Part of a small language model's weights.
Training: a variant of SOAP for these matrices, 531M tokens, 3689 steps.
Each number is 200 + 40 x the weight over its row's rms, rounded and kept within 0 to 999. Layers, rows and columns count from 0. The size before them is the row's rms in percent of the matrix's.

# layer 11 attention output, 160x256, rms 0.0539, rows 109-134, columns 128-255
103,282,292,136,183,217,169,217,271,212,149,224,170,158,183,175,253,162,201,153,184,235,204,237,211,195,177,232,179,186,202,206,199,152,178,202,252,189,190,174,212,182,141,203,155,303,154,165,227,200,173,172,297,216,196,260,149,97,190,339,239,201,240,235,205,231,210,192,263,186,178,244,234,235,157,165,216,189,127,187,202,167,232,256,179,203,299,153,192,151,167,148,135,194,317,252,149,260,200,214,177,336,276,224,149,287,267,212,147,187,240,187,201,201,238,244,219,211,176,226,256,234,159,167,128,86,253,291,182
097,151,263,142,257,162,193,211,159,285,173,215,221,200,266,221,172,236,189,219,193,222,259,218,188,218,205,172,222,116,204,234,187,277,303,166,256,130,185,224,242,143,212,167,202,156,292,190,256,254,264,150,231,198,165,192,208,194,166,230,167,255,237,250,252,130,240,273,159,155,234,140,192,179,242,121,172,153,264,226,303,153,339,194,177,260,223,215,108,192,210,160,253,188,153,228,191,151,255,130,232,181,200,144,247,260,163,204,125,180,213,201,122,241,200,168,208,138,267,216,173,177,132,177,159,173,162,221,125
107,196,214,153,236,225,249,197,151,230,223,215,246,218,227,261,185,211,182,178,176,231,65,180,266,201,218,233,261,165,130,206,145,177,173,148,238,177,140,193,162,176,198,169,222,200,223,283,220,288,255,160,154,193,165,268,139,199,251,210,199,183,193,276,226,233,285,198,193,200,315,236,224,227,196,143,268,214,183,182,150,298,189,245,240,175,190,250,205,173,146,259,241,283,254,152,280,123,182,139,178,190,269,258,164,223,182,174,137,158,253,142,135,323,194,188,151,217,229,163,149,179,115,203,193,184,256,259,190
098,264,210,196,229,303,221,244,243,194,177,239,175,240,207,185,211,187,186,149,276,211,218,175,186,101,270,214,283,166,196,250,201,233,187,193,139,266,232,216,189,215,198,256,152,238,189,156,177,222,122,168,106,100,209,172,263,238,202,238,243,147,238,155,201,282,209,183,280,246,205,164,294,178,154,357,139,214,253,341,230,195,177,193,264,220,162,256,191,167,207,184,199,189,221,178,283,292,198,206,149,170,200,194,211,149,211,194,245,215,263,150,122,121,223,221,132,153,171,180,192,188,187,146,126,169,153,266,127
108,182,191,206,300,162,252,209,174,263,160,240,275,184,237,159,187,204,304,139,174,196,201,207,209,225,114,129,168,187,116,153,165,235,184,254,181,205,211,234,269,186,250,272,259,235,176,283,243,217,207,119,150,200,153,192,175,177,195,182,240,144,215,149,160,158,183,118,152,169,136,187,181,270,223,122,128,239,234,226,201,217,215,165,295,261,163,240,290,186,210,225,268,254,223,189,92,283,158,166,141,236,217,258,250,207,202,172,159,171,250,295,149,231,214,289,242,245,258,177,199,133,221,159,204,122,110,159,142
096,232,212,198,218,205,101,157,148,223,277,189,188,175,220,103,233,125,308,270,128,180,235,185,163,171,235,136,192,246,202,174,162,179,147,215,65,166,198,156,220,192,136,165,292,195,209,229,232,148,210,145,147,181,219,185,176,225,135,96,204,246,187,260,196,120,181,108,186,178,215,216,251,263,169,197,169,154,173,234,192,193,186,108,220,243,322,145,166,199,214,259,213,212,114,248,184,229,200,235,180,209,258,216,171,101,174,136,147,269,133,187,182,162,193,187,228,251,166,209,244,196,267,171,147,236,248,101,294
095,216,178,56,209,231,228,173,179,281,237,219,173,225,156,164,186,265,247,212,133,277,259,275,211,199,185,186,205,198,151,278,290,192,199,128,200,201,192,196,171,194,221,206,249,244,92,137,233,194,222,175,212,237,228,223,224,196,146,248,255,213,147,250,232,85,279,131,179,263,215,77,149,259,129,181,293,163,219,267,206,175,180,209,220,205,265,185,185,105,182,233,83,200,165,260,112,240,190,151,183,200,260,168,209,250,243,167,125,215,229,122,215,170,154,181,209,258,182,183,196,191,200,170,217,218,145,169,130
116,126,172,242,224,302,191,234,254,179,150,232,168,140,203,120,122,258,152,152,183,241,206,195,243,214,201,187,160,114,180,163,178,77,186,195,229,243,143,184,145,208,239,227,270,280,162,208,184,262,140,183,177,99,197,209,190,191,252,184,181,294,280,240,173,203,264,151,283,177,164,177,230,263,246,256,144,196,184,105,216,295,139,302,186,128,227,211,216,234,239,207,190,206,136,111,154,144,242,113,248,181,272,139,204,196,217,172,229,246,214,208,159,290,334,205,125,232,185,198,165,177,168,148,150,89,144,157,177
109,253,175,128,209,258,258,185,193,252,239,287,189,156,197,292,282,142,202,215,215,229,164,241,205,222,189,243,242,187,143,162,255,262,176,157,172,171,170,105,134,182,169,165,123,243,212,172,223,262,181,111,162,213,214,199,199,152,143,110,219,205,181,214,219,197,198,216,303,200,160,262,126,168,195,268,317,233,224,179,190,202,206,97,149,155,224,218,246,266,172,284,183,245,219,175,156,272,157,191,195,226,205,166,185,136,148,258,139,199,231,157,189,118,134,228,167,234,140,225,217,192,206,155,110,207,245,288,176
094,145,201,236,178,214,201,206,163,165,178,208,244,218,172,232,190,174,202,200,164,151,166,249,214,197,192,204,116,206,257,126,165,153,225,200,206,214,198,221,96,242,228,277,161,168,164,62,207,220,274,146,187,174,160,128,202,180,201,218,170,78,149,237,228,236,224,250,247,252,197,178,150,196,214,116,214,273,198,125,229,168,186,278,160,245,95,258,261,177,204,163,245,209,180,197,180,117,228,331,158,242,251,176,131,234,204,168,194,228,163,201,199,218,215,192,257,222,139,183,173,208,205,252,194,283,151,185,231
106,103,206,198,186,139,296,172,194,135,177,186,198,154,97,139,121,51,181,174,197,165,202,256,203,191,193,225,239,267,253,203,125,184,218,218,209,129,222,174,216,204,137,108,293,202,215,189,195,261,253,208,253,206,184,196,207,191,189,212,220,136,198,180,203,237,178,187,143,199,144,221,198,154,147,252,174,165,227,135,125,253,207,236,119,232,276,257,250,157,243,195,268,162,183,323,194,222,147,277,154,183,233,224,211,184,166,213,87,162,268,231,200,256,200,262,208,160,284,190,160,170,177,231,193,294,127,197,300
099,176,155,210,243,185,211,241,188,212,217,113,212,268,176,135,187,162,238,209,182,245,162,212,213,202,162,154,252,204,199,126,269,263,230,143,180,208,144,101,172,170,249,241,198,247,150,231,158,215,162,203,208,227,220,246,140,232,142,141,215,165,198,223,249,205,214,164,260,192,122,147,141,122,159,190,210,218,165,158,149,201,184,247,190,234,220,273,197,277,263,212,151,296,156,240,187,247,160,126,211,252,306,138,203,181,230,294,256,262,258,161,199,188,51,227,205,186,250,210,195,98,173,201,216,209,203,136,263
101,275,196,176,183,191,149,254,196,266,153,248,261,139,256,123,150,264,189,251,293,183,152,205,169,206,165,214,186,211,184,159,240,134,175,142,155,186,279,224,132,244,174,203,299,182,237,148,191,251,200,212,98,197,176,153,122,186,199,201,257,158,239,259,212,266,288,128,93,164,183,213,200,204,216,206,197,151,240,229,233,127,95,207,170,279,238,259,174,259,209,232,247,255,203,166,153,287,228,200,116,244,109,127,214,264,92,226,252,249,222,129,174,259,245,231,177,203,150,188,190,213,274,228,184,182,223,146,187
093,257,194,169,186,158,198,217,237,244,228,207,236,197,139,88,217,177,199,292,155,303,247,271,177,293,226,293,191,190,107,224,161,200,227,203,255,206,194,154,217,176,231,203,212,237,151,236,171,231,169,206,162,116,159,165,227,233,199,190,213,125,267,247,221,221,76,149,220,185,220,162,227,216,199,223,180,170,189,218,210,163,198,257,135,153,248,247,142,166,221,258,187,238,143,190,199,228,170,266,183,282,216,221,162,192,282,323,231,78,153,179,165,203,313,244,144,258,164,260,198,145,139,163,189,224,123,119,139
103,237,195,210,233,175,205,241,63,208,218,219,204,256,243,256,169,176,264,258,257,225,222,155,171,195,212,239,149,179,213,257,231,210,192,198,174,213,187,187,167,154,162,143,243,211,238,256,248,205,139,258,152,117,197,207,262,180,206,218,218,116,197,122,154,156,136,128,146,141,198,190,156,226,154,248,190,293,236,276,204,260,259,96,212,146,202,255,98,250,184,304,189,186,261,229,169,217,146,239,193,170,165,239,214,109,215,140,257,176,215,168,219,258,238,119,178,132,231,218,219,236,203,262,168,187,198,186,300
106,225,201,211,155,219,294,166,171,216,213,220,132,157,164,175,176,177,277,189,244,165,164,148,196,179,268,213,243,92,187,199,176,228,146,221,169,141,248,184,239,229,228,264,204,116,229,185,253,177,173,157,187,219,103,174,148,152,179,228,169,228,212,275,126,172,234,262,154,245,233,144,191,196,176,166,147,170,223,170,212,251,209,67,208,213,101,110,253,229,202,194,176,181,230,272,290,162,217,110,162,262,229,252,188,206,176,222,174,153,297,180,178,164,324,173,204,194,189,212,145,174,278,194,121,229,197,220,237
100,238,201,190,188,185,169,101,266,216,226,145,210,284,289,148,196,187,236,233,137,187,175,169,244,179,111,217,191,182,270,258,224,243,195,148,198,199,252,186,214,163,209,243,218,282,156,254,203,219,234,205,143,232,170,174,233,167,272,264,176,180,168,188,246,161,181,133,141,244,153,174,304,191,150,104,224,309,182,281,180,220,94,245,234,265,244,159,165,198,104,113,161,213,141,206,229,214,164,164,202,288,234,227,176,136,224,309,212,202,164,169,144,190,203,203,265,115,337,166,267,230,182,224,250,185,199,211,173
103,158,268,200,271,196,219,179,162,205,257,162,258,131,217,159,225,153,173,256,260,170,269,166,173,213,175,187,203,226,167,215,245,187,228,168,231,180,208,103,186,246,234,213,243,261,172,141,229,101,196,165,232,145,188,216,208,218,291,216,159,176,210,187,201,193,100,241,181,144,118,199,210,236,286,219,163,139,141,179,170,217,228,233,234,201,189,231,160,121,139,257,88,247,143,188,127,279,176,303,131,210,295,236,220,184,141,212,234,110,242,195,186,221,213,188,165,174,193,153,149,197,274,282,96,231,218,267,213
095,137,152,229,153,215,245,178,152,214,229,180,196,139,231,156,162,206,135,155,291,248,238,132,158,201,154,220,230,160,271,200,196,239,133,218,287,193,166,140,207,154,221,246,149,254,224,215,185,245,254,274,276,202,125,217,273,161,157,202,149,193,246,216,153,177,211,197,165,268,141,270,156,107,199,230,172,210,206,164,172,159,206,271,148,181,123,98,185,284,229,240,140,177,122,232,247,175,216,185,165,207,176,154,183,174,283,222,179,181,227,171,153,292,200,259,175,140,232,201,176,183,243,110,144,239,157,331,184
108,187,181,247,178,207,255,252,114,150,177,238,168,243,239,217,272,142,150,196,263,190,166,168,147,205,173,269,281,158,166,286,227,122,288,132,153,179,243,212,189,87,188,175,172,225,187,202,186,219,160,154,157,240,197,150,119,255,170,216,242,236,193,239,283,200,183,69,212,239,145,85,165,199,225,182,209,174,269,182,186,215,195,169,107,169,181,206,162,283,172,155,207,197,251,163,250,215,186,146,237,172,225,217,261,206,200,203,293,145,223,75,185,133,262,143,82,236,227,274,143,248,132,174,142,284,239,241,215
089,206,214,197,266,222,220,193,229,214,181,220,121,201,195,242,184,247,231,177,241,182,220,278,222,145,187,245,169,276,231,244,230,215,238,214,147,165,202,208,152,150,232,143,133,213,185,210,187,188,185,251,216,203,342,219,191,201,235,185,130,282,168,273,171,169,177,159,247,90,145,273,169,156,194,164,274,144,248,191,275,258,154,203,280,254,288,169,221,209,150,168,145,157,155,190,207,150,222,143,279,170,220,280,177,156,135,182,186,233,193,223,262,190,173,219,103,173,190,203,175,237,193,229,269,198,249,255,170
110,290,181,271,176,101,269,288,165,239,159,174,226,250,141,327,200,205,258,174,248,224,167,270,137,199,208,160,177,235,157,138,201,259,180,187,132,244,187,181,269,136,186,220,256,255,222,248,192,227,187,178,199,223,228,117,237,169,221,251,199,270,179,236,169,173,189,138,198,261,142,212,139,251,111,153,120,211,160,188,302,220,234,234,280,227,146,238,226,110,206,188,192,215,217,205,212,128,157,156,173,200,159,172,241,124,195,203,161,250,198,242,272,221,190,267,150,237,248,309,245,196,181,222,149,200,214,196,190
098,236,241,213,204,209,237,248,251,187,188,128,188,185,227,194,212,239,179,159,224,148,157,158,221,234,244,189,250,155,221,242,254,149,151,121,202,185,130,117,138,212,193,218,270,257,237,146,166,197,182,149,172,191,139,135,151,200,271,103,258,244,178,123,196,204,260,242,233,221,179,195,226,241,217,229,216,175,171,152,188,129,109,214,192,214,316,269,225,173,267,230,136,163,217,96,221,250,150,204,186,127,212,209,154,243,124,273,253,158,227,181,184,200,267,171,206,158,222,175,184,208,322,286,186,169,214,213,250
096,292,201,115,245,257,230,198,165,154,245,167,197,188,223,206,139,246,180,236,195,155,157,175,204,189,184,222,292,180,161,192,145,253,111,222,241,286,194,180,183,253,242,217,266,150,169,144,209,278,236,196,242,149,253,120,241,142,183,209,250,159,151,137,179,315,263,208,179,150,266,270,162,174,133,230,172,172,227,237,194,231,214,248,193,296,176,213,149,177,131,284,204,193,244,159,209,274,194,182,118,234,206,217,290,178,179,273,197,215,110,223,254,175,155,194,259,311,207,194,191,142,292,220,153,165,101,259,201
098,253,230,174,142,141,184,248,234,213,185,84,214,310,229,182,199,120,153,150,181,154,225,184,196,188,248,232,110,99,189,126,260,129,157,227,228,193,193,275,233,193,245,229,240,226,146,162,206,124,220,206,217,271,251,241,275,173,184,177,215,207,184,178,158,167,186,262,237,204,69,333,223,218,222,209,175,280,197,247,187,215,219,205,179,179,162,226,196,106,139,197,97,275,283,185,257,182,170,239,244,208,210,149,258,305,178,147,218,220,175,273,249,244,270,189,287,323,211,179,199,203,167,176,209,193,243,110,190
097,254,173,154,108,120,228,211,233,195,211,187,214,222,179,219,201,197,152,170,159,152,133,120,239,147,193,171,235,189,278,233,214,133,271,147,180,245,140,196,149,266,111,139,172,153,194,216,220,170,163,261,192,209,239,200,281,193,234,281,211,130,255,206,199,251,235,174,271,156,249,123,221,140,227,247,203,282,85,222,158,250,169,178,214,216,276,171,228,252,205,135,203,96,285,286,255,230,103,223,252,187,153,179,206,273,125,201,205,254,107,168,193,309,150,150,227,166,142,245,181,183,145,301,214,177,221,170,154